Weights of a small GPT-style language model, trained from scratch on English Wikipedia.
Size: 15 layers, width 192, 6 heads of 32, MLP 768 tanh GELU, vocabulary 8192.
Architecture: LayerNorm before each block, biases, untied embeddings.
Training: a variant of Muon for these matrices, 341M tokens, 10404 steps.
Each number is 128 + 32 x the weight over its row's rms, rounded and kept within 0 to 255. Layers, rows and columns count from 0. Numbers have three digits each. The size before them is the row's rms in percent of the matrix's.

# q: layer 7 attention query, 192x192, rms 0.138, rows 0-63, columns 0-63
# k: layer 7 attention key, 192x192, rms 0.131, rows 0-63, columns 0-63
# v: layer 7 attention value, 192x192, rms 0.126, rows 0-35, columns 0-63
# o: layer 7 attention output (transposed), 192x192, rms 0.107, rows 0-35, columns 0-63
q0 108:172113109140099092097141177146084111124101154143134083116139059080060178111096126129110129140126126080105115104172151122040158155124145189131153099159108142135108131119135088106144086142129077
k0 109:100048096080130157108104106145108148128105084132143142124126072092150154128089173182165105175099143179144129105188139118130145122071107112122144177152138112138102068096138157163151137161136145
q1 108:163133194156146132120132114153138094094125113147071148130156144127127103150147156138116140126155117070161077135155146141136165102127142144124105120100095071137084079109111062072147106127123108
k1 106:144096162080150062132134165117088123156124095104192134117102144154102107162135125103144112070134088168110136200103097140123124150166067147101115134078138131136121152111163105083165128121139191
q2 108:144129119202106117150126061109150174150126059102065127127078094140135099177153143080058099109101131184156107137152083131192128111161126209169153195108149166123126133175066089122100098146144097
k2 106:167160162108082116108123118182126122082096073128154132083101143132126165163156167168084140075174131109123151188116135115129090097068072087124108125116162107094097086157137092065161179159164133
q3 112:104125171172148129173160103162142169144108113177033031146137071120144121117096114182147122126149128185099120091074121071158130140119140164158129178167056121121185144124084124132112153119148126
k3 107:102131141140163115153111123116140086124111133112137086138137127162122143101151119200158121136144107110170179126153160133155093130136110115111159122133110184164117120196073125083146131241134101
q4 120:135136123101138123145093115113144115108185135123191108172135065104137156123171107109119118115113130140117101114153118121171200127103109144133136173118126184150134104061187093146135145134147129
k4 115:207096078147152145183094131103158131124099099106120191163163076154059110132134093107115082089113116124136111128112140092117130102041146101134102112153127126121176119178137142149147153104168131
q5 101:075108148100150108141102132158177151078134076126121132142140138069159148165103165166098179067168065152083180147136127153119075118103139130117092144177145120058164152105153130070143137166130093
k5 107:120123144134108188138102094153157146158078098093196152124151107167164110084120081110121139049090125182137229093126123142203174126131080121087108161082123090177112166098103140083114151081132103
q6 109:114134123074132123077113117162189105068092122145072145089185114154132116159164109134114165164116077136163141153210126137164112151138148156093118092114115166188134146167122111164171113168090141
k6 103:097146155111147080117094144166129133177088141151139178087136121164133144101096130145200169136177158131068102099112098176131165118161146140108124091093182193063077150166149143169106119191082163
q7 118:119170136164143161184080128158178072117146110112072110110066042147156087110152154132109076128168167148139116105077114091120138126174094121178113103118067170150128129135088143104152091105108138
k7 114:117093138121121129147116189123128113145145128088138098141113138081063184133165141144156110124203133103192227107053039134128100129146111138149164147156157089124108169149146128069122175161137200
q8 111:174128167135129092092120104071129205084081153077137125069196138096050218123119117168114156089119172146094117134109125088135148109184106139123166178121081117175166126114051102115200146111177116
k8 110:118123172131120081107130129082100115084091118050206133125132156156150153103183101133053107112112137146102202151095122116200128145109097101156134064162086186142113079099150126172145111118098171
q9 127:151073094097147104134091094097142115136178016128058131108126105129168157104138165122154117135124143135157126099107137127141096079109131091144145049110111115139154101121094131112123142141150161
k9 116:141142166144164106137162106079107114177110161083149087190155181128158124148140137162124191094120138121074085102095168155136119144105079196146161159122123061164049129123123116045136087183124116
q10 115:100144110103152097105162127109134140112130123179089051041120136138156092091104080070180110110141128142131091118088136112087146103100162129131152072054043130136175094188090155135176132151101155
k10 107:135158082132118079120153102131144135069133078179150145126203136143110141119164085159162140117149102122134156201215084126116161145094161132094106127135167202153149070182113082113170129151112103
q11 123:193160094150173100154074150125113161128124159079190152145116145144124068098121071205097202141157115108156156100121071168133153085152113147137106140100142093172161137172102118072107176133081148
k11 112:149169135142118101094125071154136136130116128132133105099108106110067132127104123131128108160173151110168066097114057102119173115149131103156189171146125155137172155139168099146116114151156189
q12 113:185123111201090143138126056148151160123169157157109092098148143094136190131150039094142156122125123149186099205096144150110138162092119140114153158114153090115215139154154146162095115101123104
k12 107:160157133153125141150017076128122130155164153052121128114147169134156138078118095168076086146141130148141131148140093136136089160177191132099143075091152108125146136183155168131115106104059164
q13 109:081141095141089139153158120144112142114127190119138121121095122172128115117114150093120164099076112089198094109046170110123098131141083165143105154153132125146062155098138121137123164160110100
k13 107:152139144081122101099197116138142111101158098122057124057138123145107098083135134162126108091083136140102181161157146138084110135103124217122097160163122152082101162113136124163096095103095096
q14 112:195038080090107159109146112126153140105125157182150129132117129066089198162160174157132136111129155151112112092058114148101175095126169118166115154120124131105123095120135177155191114138085122
k14 110:198156104131130107138093149130105036112130109157080124100231112102095090151092116110167136088107144186104141136085136057136116151119173207097175102156115142135181106136130197144191093130134160
q15 109:143108092095121165180087120112082065146154106103120127114143080112163067092129134170163163090086076172113089175132138132159084085126106122139103132133084115176133152124118150122127152193106111
k15 102:055183104155140162092145153091119187131127074150169113160124111084094149123166112151147104054107153072102107152122081108088109146125126118115130131088116130125119110157137153150187120143124115
q16 118:131139154157106093126123133118098137101154171089103139185135106142114144116189150115185119120149087097073117153072147089149126147130131103140114134145086074141138123130187138128101136111151145
k16 114:094124083148164112106190093098095125148068132086137167124152194148129094064163151131094107082196158184120101144129104145130145067171155134147103131087144108189159126114130112143114146064145105
q17 109:088094107138068162135131094211115163101111107136043111125090077145083130156081150130110092143135079157081169108142130150141139095135178118147088131134072105119149100123186152126166130126147183
k17 104:114158116155118116158179097137113179132170100108096165144093162149167093161149168134125078166064110154123170124159101099073136071141088105126129109126127081092126141179118156116105141171112124
q18 106:125130143100139200104153143135167124074184158083173216119155148142134108170104157080109056058168115145181136103119096146178146123113077112102156113167151176124130084087097178150119104159174126
k18 112:156093113162088233140125094116143157113154152139089155082192092098172065105145134133105129127130129150122122107093104168150110118124113098158105117130138168107161109102113128167139093138185107
q19 103:133095106130053078125091164126139130134084086137105099171189185128107116044096152182096158098106158095167165172129100082136097126043104106151144141186187144124200141131146202133104099047110146
k19 103:159142189165097172169149176172184143146125146135079122166147134118131145068161140102097091077173072138156094113104078085145159100109122149086155120139090088160131124095109144147157090077164099
q20 106:125109153159150162126137120220165135113149122186160159143112130131119170101063151147102077136138144144110088090078140134129156134091116092145115148069107132177085155099135090136138069086042140
k20 105:133098134133086126177143082160089158085148130151185118140172153138149147107088178194101112135070094120128139122166151152150104182139080136092137176113155087099191184124183137095141167121138176
q21 117:129103137148132135136156096126112087058120058107074152145137129138104189136088117102111118164065181140193119131071121181073130116057163149118101090083069123194075060159122167122180116105163129
k21 107:146114111130067102109132104100087168125149133118103073111076182124148124139128126122105122085175161150131163220143142086088133185110121124088162087165183168179042125131098150137109058148167169
q22 115:078169075064197133140105123102079101082091166133130119150123141067056109129163142048159153110156117128134119165124116111107167159112156099189103131171097102205128118165149178120158111117166091
k22 111:141157071079134122155133119079130101175146130060133118119131190088085119128163126187126221158169138177106161087125129130059152087129143132067161102134158102149172123142116180127131165075093129
q23 113:174117132142165122180139116110135113111140135113143160133110140090127101110095123103139131121112091108157163163172157107120158145076142170150162134111185117122172162135121103135208129134073103
k23 105:106138192118134154132128157114070151120090103096089097157073111203157083134156099138081125122144154091170082100111126177115208013115144142099112097108167113100127129089125144110122110241064122
q24 110:155151102140157068142166111161111128101127143097148142139145070157158146132082121127104131095164153122048165148172098144093121143108111105110075086110128123128154093123113147154119138111124179
k24 109:111150156165139104144075167129149139124137060112078163169193134182103189164115160175133167144104083105132175048132064122130096116140105160168159150092148146116141104093185130166130137060128162
q25 108:164097178102131108089123129126165065124113145094172139118093106166073138141186073116107098147165081152140157132082062130174181127107101181143133104165094148163125168095169123144188145169128106
k25 100:156151048101155200101126160125098136081094158084128102183099149143093138124202175105140121025094153133152162173086146133144138121188194144109134053149111117114129167156120097120096123183189141
q26 122:136114134143094148176146087116126053125155099141167116082123132170117079131128139131134151116151149127129153125123081167102106175126150197088086081118077143180161064164077117146088115123098117
k26 112:052102163128127174122069115109123137117156149142224097059092158062126172186045191130183135125101107076138105119091134130146166149121101123096132120092116104104153183122119097143149165107142091
q27 118:104119078163123093170127074149094125124168139121117126110151104085187141109105163070097183128103121129139151117109129156117167109165094045134178130144111140158107186101105137142093126124054124
k27 113:138152138103133066105094127124094113043098126167043142121164142060129202141090146123063112108078143125124128108119160124076127110106145106184111103123126122096083133127119147111206170124117111
q28 110:142133148069139132106123182150136115144106139126112053158155132128142130123158157117148162106173094185139174065078090117138209152081110151104164135139174176118163144121166126104101099128209152
k28 103:126138093156178179117159104165091104172105173139126149132107151141093186090166043133162062102113103063133214089095074113126141140106132135151067120164218096117082180106185120107165135146078112
q29 115:093187131093131126126117156093124081116137180128180106111179101144145087121195098146145082116059183133130120088113167092160100177064067114083110164138130079134124183148096141161115123154116144
k29 111:140180112150145124157135149181151147142089119146096080096131156118129094071160207147164143173062114051056100120093160138154164087133078136134138134144085124093178170169104126172120095141178158
q30 109:127089086177145170062155179107129136120141095063101109174137142123162114132120125187093091099141118073072125092141204124128119091088163147134148092131090165154170134094148137086151155167085111
k30 101:107091106109164108163085211166100135129115137138141185143109137114127145065109083136158139109067207125125115145119093157130134125163133129143132200213111120136147140108145139088110086139164120
q31 104:172224082102115074099112147175137138139151194151132112102106101127093124086132040080120083096079106136093082118193141082132104156159130170111045087098190149128145150094134155055102097110170155
k31 102:122140112171173137059178149172111167123162149114053091121224125139115133204135099083142093188129157156128185094148138165097025063123094115136148121125102074118156132137112181177109140114160132
v0 098:130156098178117162138119124117150105120130123125096124133131132112143152161129115135102172150053138172076134104127170112120135142147165136175129130108165108173113162188157147111128134112097150
o0 101:106156141109185180160089182100123114157094129158139125131144149069106086158141097141135186114161136133112135166180145158081132136089112131088185046160140077135135146146133178122158126149172116
v1 097:104127135121202158098111065166083124129142091149114171114153169083095155163109106131072178071105173161128120153135102153104096077125118159129137216124076088133045095108103099084085136103148106
o1 099:105128155138159104123112225067132113180101110160138080212118121155112129184106115076176182152121116087087131087122101089081135148125186209175118147160153178144148145108191073116105141131092092
v2 095:153168110159204161127154143121044114141155142132180102097107124152138122171111135112168147135194122157119064085115101084117124111134139202176120101068078137108145127096117081122162149083139157
o2 098:100097125113108121104080147196152073174135108131103122095074119152177098141119123115150150120133144146087187179121107148186141150090147108127069074047152133135130107172131140135119048179143155
v3 096:130114121125143105060129093169136212055066075145164144180127064103112161122093126167140152142131127088117090098140144139141105082146138119115202086149145106099176080157141174105163194100171157
o3 099:143140092163068157164162126120078089116199137109101084109132140149147035091145106086085059116095102101164124159135176112184094122107124075142056121110097137127136110135157141134115117182172108
v4 092:124138200135148112148143159139125091134114147088163074155187139139092156137098148074065098116114081118106124188139137146123152142122142150154101128156136163118146164182173104134070176145153153
o4 095:155127161139118176126081085136119101075147098146104116121085109149098164177117129126162149190118161139110101085144122156109142157139123095085147152152122094194152116154080128049165134169088100
v5 106:107102130129133067129156140169108132155156126157164128149123160149120104088149106090124197125133119150067183159144212078116075156125143152146059164128095099101122101153124142101126018133160152
o5 108:148119126167168162091140188092099154120127121134058139138141105095129119134102145170116170131096151120111134046109123117194152176175150110108132068113154122139039141151097089120128167144154135
v6 095:103174128105101134122171094202137109176131174137167169122142077084118168142077119146091124099111108172144152164124184157191093128109139107143125107149153131119166175126150180195070058141050092
o6 097:188138107151125076068112086050101139151143181060173120113138197125111118089151139139113119113168134150123128128115108114109110093155133108117128057153111114145159114159162105086168168139128129
v7 097:098118189130118147087170161130108095121129145120115134080114088158144113095138062169116096143103106128168117146118094138102117211102127130138102161130106151140136118152117184142100129093070157
o7 096:122133125054107069175157128115147161127141094153117121179120133072165106142101135134038132187126120058153114097168181128104143124131135079093135158099107192111115156101123108112155120155110164
v8 094:098171144157211119150170165083159104136136104161135097188166139144100141146148130071139113108110160128095110078136103065092158099167136101106096093124119158135041093202165148103119119112115198
o8 098:115099084091030175122110114109151162135084165107186132174105121167124119143166115139070138136143154185119125128208118155119164123101139111116098152101132129076205089146163117122165107140088088
v9 099:144104096131057109117122159055139128127165147156196148086150125106088186122165129115163115131125125187092168139117119088215117133106046188109082165147135151064143117142138171151085159149080164
o9 101:089181129161097075169113144124157133128172097093149083153141080137140100098050107121087143117207130155113111073220129186074088083079157132114090146067081139167116056210138091141157107105103138
v10 101:165126134093092152185145180041109160156114083116192133114105222142143143128091101149170174129144103132132160102109137166056140060104128127173155114126163132125157069164130130109098090149145090
o10 103:106090172192192109151193142168120125122138142123148114148100021066125093125075117098113127134141137142111133166159120134156091066142115110146175123144107147151089188088123131093100188146087146
v11 093:102171133105088106127098147094142049125136086108104213116188156141146123139155158111119137123099142162131080087120111124190133203193068136132107145119137077104087074066103142131111120127127043
o11 097:116242092147133134118134168124078146156055099106094141093140116159128183127114090135134121155152144158142145173179100109122113119138160147114091145146147157106170114125156107109194105085150176
v12 099:123122073157086173146135109143154035148144155184205151089136125164101170138123088109089155198093156124112122085132158130091046127124145128162216119115120139072112150118115148083138105093086116
o12 104:147118083141086143136099148137150093158089106027104067191172176130108113142096072139065094102164110157127111160177127104106171139094167133112082135159138117165156123114141110162154135169141165
v13 094:165092183122151167107127138145184106072147187158182120107138112141088067098107149112152123124149193106135146121120142082107104122094076128154097123093143092154143161116098122152178180115165158
o13 097:148059132127130106142147108123176151138168099159126128117171147078137151089109132124158124167130129183071074103141202177128173153149141088106068152142130088147064050135152163118119105129126128
v14 093:117121121173156099079172168178199117129147151105142045121160116141136135157172120094086161077146125146149101138123153069146192115096131114067154153147127176114130106087099161169147177116088108
o14 099:126156174085061087125106104140102132122109101129101114123128152114110105173095140157138115125139096105110173131192154130065118150155103155167101109070115143115100099137182133065145137147100144
v15 096:091111120187114119167127137155070180144107118111133177108117157118201156219136121152179162125090142142156141144121095062128057161081153117131127135123138044090149162138143130093110076092137128
o15 098:138157131122073144119178109154121118149159151129171132129136089199078127117122110121055170108082138156146160158120123134103126147181234155172155105155148171100134158142101109123084099185119137
v16 099:146102116133118118146154055118164149066124103116155173152138064183123140095165139168128124139152130117084104152126129117104143091106110104149106170170086127169143124165128114151139133090129176
o16 104:135159080167060224104131123145108152107148127134085043100089127098138146122144112125130144084136103070142195058139159180137119178141130123101115114093168063190123173164115145141122083160163076
v17 092:155103067104072103106147152108162128040102086110187187166128149085131164195125123151106164124175137128155171095099155162164196161119137135097166127114140162087099117099134155107121138136151104
o17 098:089171096155160070150143128122133113103121111139163120115100097154111103129145165104101075146165113105135120133102158107170148111154124161120140130102039058174107121194108136135147172095139113
v18 096:111189134145132116130116116165173122142149160119104137097156032165138136152134149206113090086084060059142144119136110132086096147060063166119134132157136115153156137116102106136177080140162113
o18 095:101130111167180135112194085153163190141134079172169105070176146101140093093161101092129218141116087138121037085131089115122132201160182117112150119071125123183151084120143101119113135197123171
v19 093:100111099187057136138128154138100133145161143180172128154123146109117093105092138130197140130139067157125161167093135175151132090135163149154149149117136162162143139146120101093112138093106145
o19 098:162084152046147140141135203115125191130073117129099176123144124150135145138117078135103095109079147117107153109084158118114137041107094075108138112110065155124070115140171151099139115188091089
v20 097:146106093088080142112123137168199091159149145156116172104115138137179097121103124145120100104182180200142152134089106143129071124096165177104134113116133102126122144136114116150123140147124153
o20 100:108127109140138036118142190126129162143111088102108142088155122152139187159197128111101129150121107126113147183139119099170124160118116120146075141129174131123080117124123156103104070171189148
v21 095:125094084097148160139173123057166085123149166142102110140082181139215148115117181078094115119101124105114072185168126158167167070139070148164138193142142153154131108132141063119081161130120102
o21 099:181153144108128113044171132175152114114087160109069108176052045112129079201147129150104129158179128124125146108155124137130171208128106130078124171165108162128129156111137107110125150159141085
v22 093:102098120146103147126145162162155114172078098131177049160133157140081121124115160160116136177144147160146178147114168174151138099122067067160122093191173141064085144079110113182115122136091133
o22 094:136079132163179083130103107121109103069145074080175180113157130144085149147178106045142137157136132123094116171160099137173111110151152107162112145158144099101142138191212146123125173120081138
v23 102:100152057165095127203159060127170132116156102117169121142091125193203122137147148146156071131160149088112143128120111121135061163196112133142148107168152136097130125090085153119107148121155119
o23 100:129207125104112107098201121163055128124102140109138146161155125118110143109164097138116139123068099115136082097114183117126141157142123157073135115143176124109071099138134172142099134161132123
v24 105:129105110139137057067120143089056119165145085104110124069153093102130106189133137130096136136142139125146173119148130094191123113138155174068115092171062145137119125139117114106105163186168107
o24 104:159161126116141097178110076150129113052114116091137138175104066080112139112126131096154161101070158148096093172110107147133163132115146134110164163053144056108113151120198171131188098122083105
v25 100:091128148091151093133101192091127092158127152075154240196123137129141152166057074093108165132137098098134132171116057140130079191167166108132125104148179081144140177130114113141144162151149105
o25 101:132107098186149111145082158170188109119120099131078132142119104088123149134162128146085046124142072087171118130130105107069102126128097130137136162134091166189140114097140128153160104188145128
v26 099:140170136168079149170176132147167155049119049091142127115107153145179193127090112132127067130160129153107141083133134146129138091148159105167133110091097155123103111124096077123151129136074074
o26 110:153086104098122161106210133100122088159091117159134162156088141131103098132110110070135122140143125117127090173140153144116122130166148167125093120112121114148044138137089103148140158061146115
v27 102:173118136114111072121184148104137022163128143143118124120143118162137113138152126133172101110153154059113073185115137101149170102142108121153119116114113121127117119148140155134089078090207122
o27 112:163157138166164136118102111154129134156092157069161084165143156161105111130099142126111182133098132201141148101199129096071145111110125070135113120062154151111122169108104102150121132155113148
v28 093:114117107143146129142185140077139110133157152140090104172213140123158128176078115139118103102175168094155115128091154136132116070116145025122135106108087150102143134074129136117097141080148203
o28 097:107106127129159112088061159129123188150127046163200165106129099169177087137118150132190142140094114171096128167165176119130113162141080093126127179086137115140146118159115128068115188188117078
v29 097:092076139063141173247143102175111135119137159126141106125158134121082075154123071115111107157135107124103166142137182170171101172164141176144104145131149168128178106097102161124107112171113188
o29 098:171158125148147124096116141063122106100130109130111125123158091072142163176180170138103134198145168083164053131167220123078115082104155106097189112165111126184168097116120109096096155114108119
v30 097:197107116141119088187129142090114123085175120123224155163110104202095136163141121128090109163099086123123145107132102149146183129077119103084159112102131120167098147131161162147146095150179125
o30 105:063114135177095138169161135126141112072115127182134106120132155139153129079114152113184141142117114063101120145119063103102100156153144167088137178150110165152115116086042151088117187098113108
v31 100:143152117172128084121146154122148156142131149073068124172116129054149153187158138075111174169055187177131190136138142095113136121147155127083131116125123180125060079103152103114100101088142107
o31 104:161130071111183107145132091130085119205135136110125173116083197110121111091110107131193121116135106168073157119109109123104156120124163149135170147117072160073099122127136117118157121237130115
q32 099:148151153136123124175123117175149156134144122076115117168106098160111145095147072145178140128175118161039099117090067100157086177118179086119147113124114170052113159165129123127109156170153105
k32 100:116132128130112140131087144147134146104218169107146172140156135151108099120121141121153127178103086094103098171106120116162117138164172154113157148127109151066178098076130124165146111082081097
q33 096:179129111146190080183066116110153105098106142179097084088173167177090182079141097109115133133087109145132090159145125154127168106126103112127164124089094101125139089213085150200102118175091129
k33 098:151087062191087109140124093179128100089139152104075113070155144107147100110172117146171141170150117121097089117074119110157111131127115123137150061057168130153117137206152165141148097133094116
q34 094:127160109118162127132071150157115149158136188120097139145198150124119104115088081111109108113126081077078077147124131147150138167181112093073114161144148116141112118131161159081111072108055151
k34 099:135134115098125124126119132139127158141158095121145091167200098144132138085189190108098137097166051107099117107180123126052168109160136150092168151141109166159103099112156076145064178087140132
q35 092:140139114103151098092096098084133147077155139141163097101110195120205150130171085168080077128090134140115073149156130093148135156132125113146194116078098103124138131060127177146128127098149174
k35 105:169125098167153150144110191143154130111161118124099115137116124099179176186143125152129137105202205180059149192159107122143140129134144118087106086083150223102154169153102146173142088047145121
q36 101:098188102138135172124167168151108174141139127137128171116110086148124149095115165142107137126099114123104081136113089196129126165093154109082149112116132104156136139159081105168096106144084123
k36 105:116176185114124164099101138148104122173153103161129094152117120100122106099154150132137151143105107173148188157056127169155161141119072172092146160149146146154100104146107158143151132200073145
q37 101:121148211159115148115152139084153148113135083132147113071131069124076096104202161185149123109098130126104131134129079121149113141110159157164148064135118144138093084141178125130143135105119186
k37 106:137150137125123126123072158164096124097163059174111089112159106094100044137119105123162179129190128110096107126126164067121138147146180081120105113113190170089100186143115119110129100255118137
q38 098:084144154131113077130113149154073139143103159171119105148146099161151151209129113141104156145122138136123140159152139174112137111149147193133141174118160060114126154169119081116099110079101140
k38 109:069150195087106107127132165134188177129130073095138119141099113085158151140106122141071126051153132102180152103098161187111091140154132111101130122115142119149132161094135195150113109049045168
q39 103:116126133093119128132150092079118120137140141137068154135090129161099118152105177138121102180141103163135165128184150111132094163118161133172168065159112119145146143123173094190152140157087084
k39 108:129105144094152084144172078157170167126167126125116119132099164120167171080094170148162117142142148127110124142149047119085157105102160127143121119118113138151144067131141145182149049124119165
q40 096:134112119137123108144100155128136107097174151114085148159191174201122143065158190133091166132130105060103085147103110164137149109160115165132161159143126122101108093093144134119148103136099125
k40 095:173169094162084146181126105139161080132151088113150118187227140136147073084126113094177140168197134138168114152064113175114125148130132067102134142117097165137141118129132153166074119128158158
q41 095:138135133114133079124172147129165186125164111140114150147158149157169075093146143115128080145104148136094094148115117157136107083115145030105153154113149095156087067148115105142119137116145131
k41 100:151138141120131079192162189102116152123109139143144139153153116170130159103165100127126154121152084107127120121066086097193127159160151118104068137110166164142073182119152088143144155108107113
q42 097:075096223135153189131160169080159081100076149159075145098117079115142129115168161125095114083099098084194139230098221111092159147129128100109072097153095140167126119125137150117071141123150095
k42 092:110100138177080109126112108124094061117123161142201168098083118166095127063102126112103115115193118120152109109136122128123117171126092118134132153094097110147097080133088133103136132169159157
q43 098:187113172182112138119095152145149168130083135163111114141098093144149063125083154092108116140189164160141112129091145160148125092141137073104142186128140147158106088119111147132233168149166104
k43 100:219090149150124121100122064127104095110198063125182194117102084129143156153119056166126081124127104174139097167116115120145157119149107112123127162099191103136081142143163110089127099098139156
q44 097:071106132159118118113112159098133122125210119099146126187112118175124172108109168092121158129163173167156066181137121187116170125147076126113194167125118145120149048102118101087190125139126117
k44 097:177106140182191168153141169126116152124105114170168107106121119098163107102120139147107119112117138097107107116128087091173145093155141113128103152132141149145108089147105132222135134087152123
q45 097:157165161113121163063104166128172106182159110072117120136192135080198128165140060149157149190133123112168189153090090089085115077148171098115123170134122131081131144126116104118144046125138135
k45 102:132141159147185086103155135150159164179115096114090227123151099112127117164148097129131163162165122173122117129120133165083118129078103108100116093181096117098177123150163140116124160078117118
q46 095:115114157170208106152177148153145102131105168157113087099146108144182104182136143111163164147121113075146155094139073134185106147158104175210131115132150149143107104153170055098064153082109100
k46 096:113154129173135097101117121137118125141081128150128134122132031105100104157127161153137128180165072106134113085081109134119132116122135104180105079127082081158187129164070094204154103125116150
q47 099:102073186102104112181081119138130113134137126176069139087174171077163147133145138147155135123115147101141123093182094150133105114107095134143101085140121126119139093095176176093138100139111120
k47 105:063100148142122185108156097100116131090068082166163127123115156129176140133134116161099146098191135119140093141123134106152136050127090082131125136073154112160090172111123036079129135128111118
q48 096:052155187086116110147149156117105107132167125147119167143108100173158116128148133118123171096132136151176167091111129095086151155069117136164097131109127110112163132145111129158083149166100115
k48 100:154096185193147077154125156162132076163059156164110139235109151142079126144119112104149166128142097137147057123132150093140126105125100115143149090096078072049111107101104118118197140160093151
q49 098:134115130133176137155139122172143154067203142053077096168175080140070134155107180185197141150178147146161163139131099121149126142095108097096128145081145145154101171132171091078133151115103074
k49 104:116131117168122138162083145111118138120163121187154172098157123157128114128104144034111084217120080154181085108120108106159108113154149126122146133095120133136166114079179073146102117155142161
q50 101:116099160180163130163157133099120134153108092092162146135159159149108101128162117182081110128074100153133151107141187191153164110195112129086127122199152051158144095186185139121135115086188123
k50 107:119142149157147111107121092151078120161151088131118080136082166142131105130168142118095169094070149111136161097144112096176146152086149125136090144134106059190126158098088090127164115105115121
q51 112:156059185143131144118158131120158133179075204148094105103112064067113129162103144169127088114109137132157146153130142178096120094117113143094136128139184190138136187109103143135162136179059095
k51 107:148118159074131117183133096095133092132156158081067141111135089131098153129127129074124128096164071104190093089185143158121113125113147136143151115131137140067095201145154157072131142190093132
q52 097:081164135127126099131104082126137077220124171189049111150079154111123154137144179127142123137103152161149064192109158143143108124112156120077114104165136069157129168136186143161117132142123099
k52 101:129141164102226118044149076105142102142163188165039129125138126158130157101184199148126114112143128110159142075137132158132127140117114158182134077133173096102133154157114163091121099225118141
q53 092:139109171135122129195128130135110098138114157102070129183134115139135111070122117158106155098104165121083148127101162114166134100134087102175071161147170108114102086164179065102066142076177167
k53 105:157098152126078130186138076072111130100179127140148168117135101114138090126144088137084089144112135123126125082147164111186151087065144128165153126094172089169141131099123129162149107154156164
q54 092:111168159047178135105111067101161103109156135091171097149124100092133144124140129126110076086130120101137149113101121148103167163136109072159161145156075135128178073184044055128134104132113092
k54 095:159114069143148093114166126042133087103066130087132125125107153143093125131112112082117095117102147124073117120076144151197160139126104106173123101161137153106149123125158171115149149154190148
q55 101:137094124140102135128079153162140138074073087178098090165150165165184128132116155130056137057104117179100145158138025141143169106128080098091144141139127132123116121159085147182171076104132137
k55 109:135121152134076172143122156140146122142116139111067103141106162173145187173090109145135185173102067087118185118042115210132164120197067157117153095155153145159085130163125143130121114084129121
q56 097:086083167149075082093088073085096102107116147130119164139143187077088126092139161139148114144124154128134126211101117119094151127097203102190158131105064146117127122085131172157121150163101161
k56 106:198071191178138099178116063155140109118110150150141082116153135112119152107140150167195037046161149070125070155107142127136116190101158119074140117176129162130109083138160199137151116170124185
q57 092:146088130085126107109095114154109081167152096138111130131094122153152118131133136163111132157110104134166150109060173108157116118130168120112090167160141115115161097131087133145094185169188132
k57 098:093137121116165116173168133112109128123158106110099073168112138132124085159141175111143078096136108089186149115061191128167118131115161143178134147137136148096140097093106120093151084186136192
q58 094:116145142094093156142142102169111139140173119145131149117163180120101136170132177170064082085166136109137119123128103162117039083104106135178121135144093142141094158149168119114127103130152102
k58 099:085153150124148166073098144149198104161096101092215126179101156210143096101096129149105111176135077168141130133092140084161075140085101136073091162085118169173102094106103076163136058137155115
q59 090:127123138145175121123159104117135110094128179137115046131144136067169112227124149195129137075139104095151092091109089110102160161158128107148157117123158121087185129198103115122134150158121151
k59 088:135114122127129136127125098138117089131129139102125136203134134098118089112074117206152121116161104053108100098182129166077162192178137147154140133118139100057185110184096129129108117098111111
q60 096:116152135122104098126124133114185123181160097102118114202092130177137137120146153168111157124086102103160138051132172135115090074157112129140114130099051108132094117108108134131147130119132099
k60 102:105121133134112118173079069170151129148125133066154157110115131147071108141122152159173154134133162135138128159101179135081117171124148149110111105159128171071087128094120065078131131196145134
q61 100:166132165168115081124104098150174129103154106109105064180174059145116144147099109094163042124187143148134161115087151143180095140119118126093136157146174107175167142126112079100106161112134082
k61 098:165105163134113111139225084120181120117156082171057121159209101146081082152144097123145118185074144175198113056102129097093117074198122091180116155138114118157153148171104177157102131049144136
q62 097:075132073158128170173152130154128103092201134151136136092162142154180058074158113045168127078097107158112146146089146098152079136183144075177148171124096107151159107155201146106156138196108092
k62 100:110154078182157163173111093199141128151144091165181076095158151127156119087070144111192106069101112072065116080139111088131144144148083124138130140122171146156093187095093130131101187149125183
q63 101:068112113111144151130148141129119105173189126109122186141089125133114127093141093070102104124132130130114174111125087137112130136176090139159152081117177151106119135161132097177157152167182119
k63 108:087092097086190157171168159197096114184074119086169102138045154124147198119126141119112159148088101087144181103099115094152099073099131123162149095126111184122154135172127092175149111127126115
v32 094:137143125072091135143112145220128147179144109135124154138083148148112165127113158181116089135102144071155129081102162116179147122062101084061186131132108129069134101095123173140173138141092157
o32 095:147144129115136111144085099186136112069174143081187044081163128108143095046080090077158147155127143125120152148188116131112090172133138146139156139081121204165127113113142132111120105158121112
v33 105:160163159156114155185140126134086146165130076130181126138100083157050173121095120117107105124101110074141131097106121147124094074141151142126139129132126163101122167063103133163094142151166137
o33 108:141132130075148106120136129166187123125136152109044095077158140098166152113162088135142092142136170139102148102098088128173113150152125143069110100115141107125094167189111177127148193099093133
v34 100:081129145109172099110108188134077163167173078088090119089114145110100111122144154107145125183097143110122136123140130166132181094152130068144162154083116153101096132096148116061098093141162130
o34 090:164140089158074089133179082123142152112097085157116131103111074183086163122095112125164137177136151169132117121117147199140048159090087148136095107120116133115129158078122074162106162120090128
v35 106:126105137133129073168156104052130167153104101155163144112136098105089161152205043145089151139116191124148125143165136120140114111138126170150114109124162136076110102152137167126164151107090183
o35 104:081075064106139118097177128135129153085169150195065130113082185152143097129057154063157079156060059184139161110061118168136200128138087096128136127117083153150118136161180123140117107118156116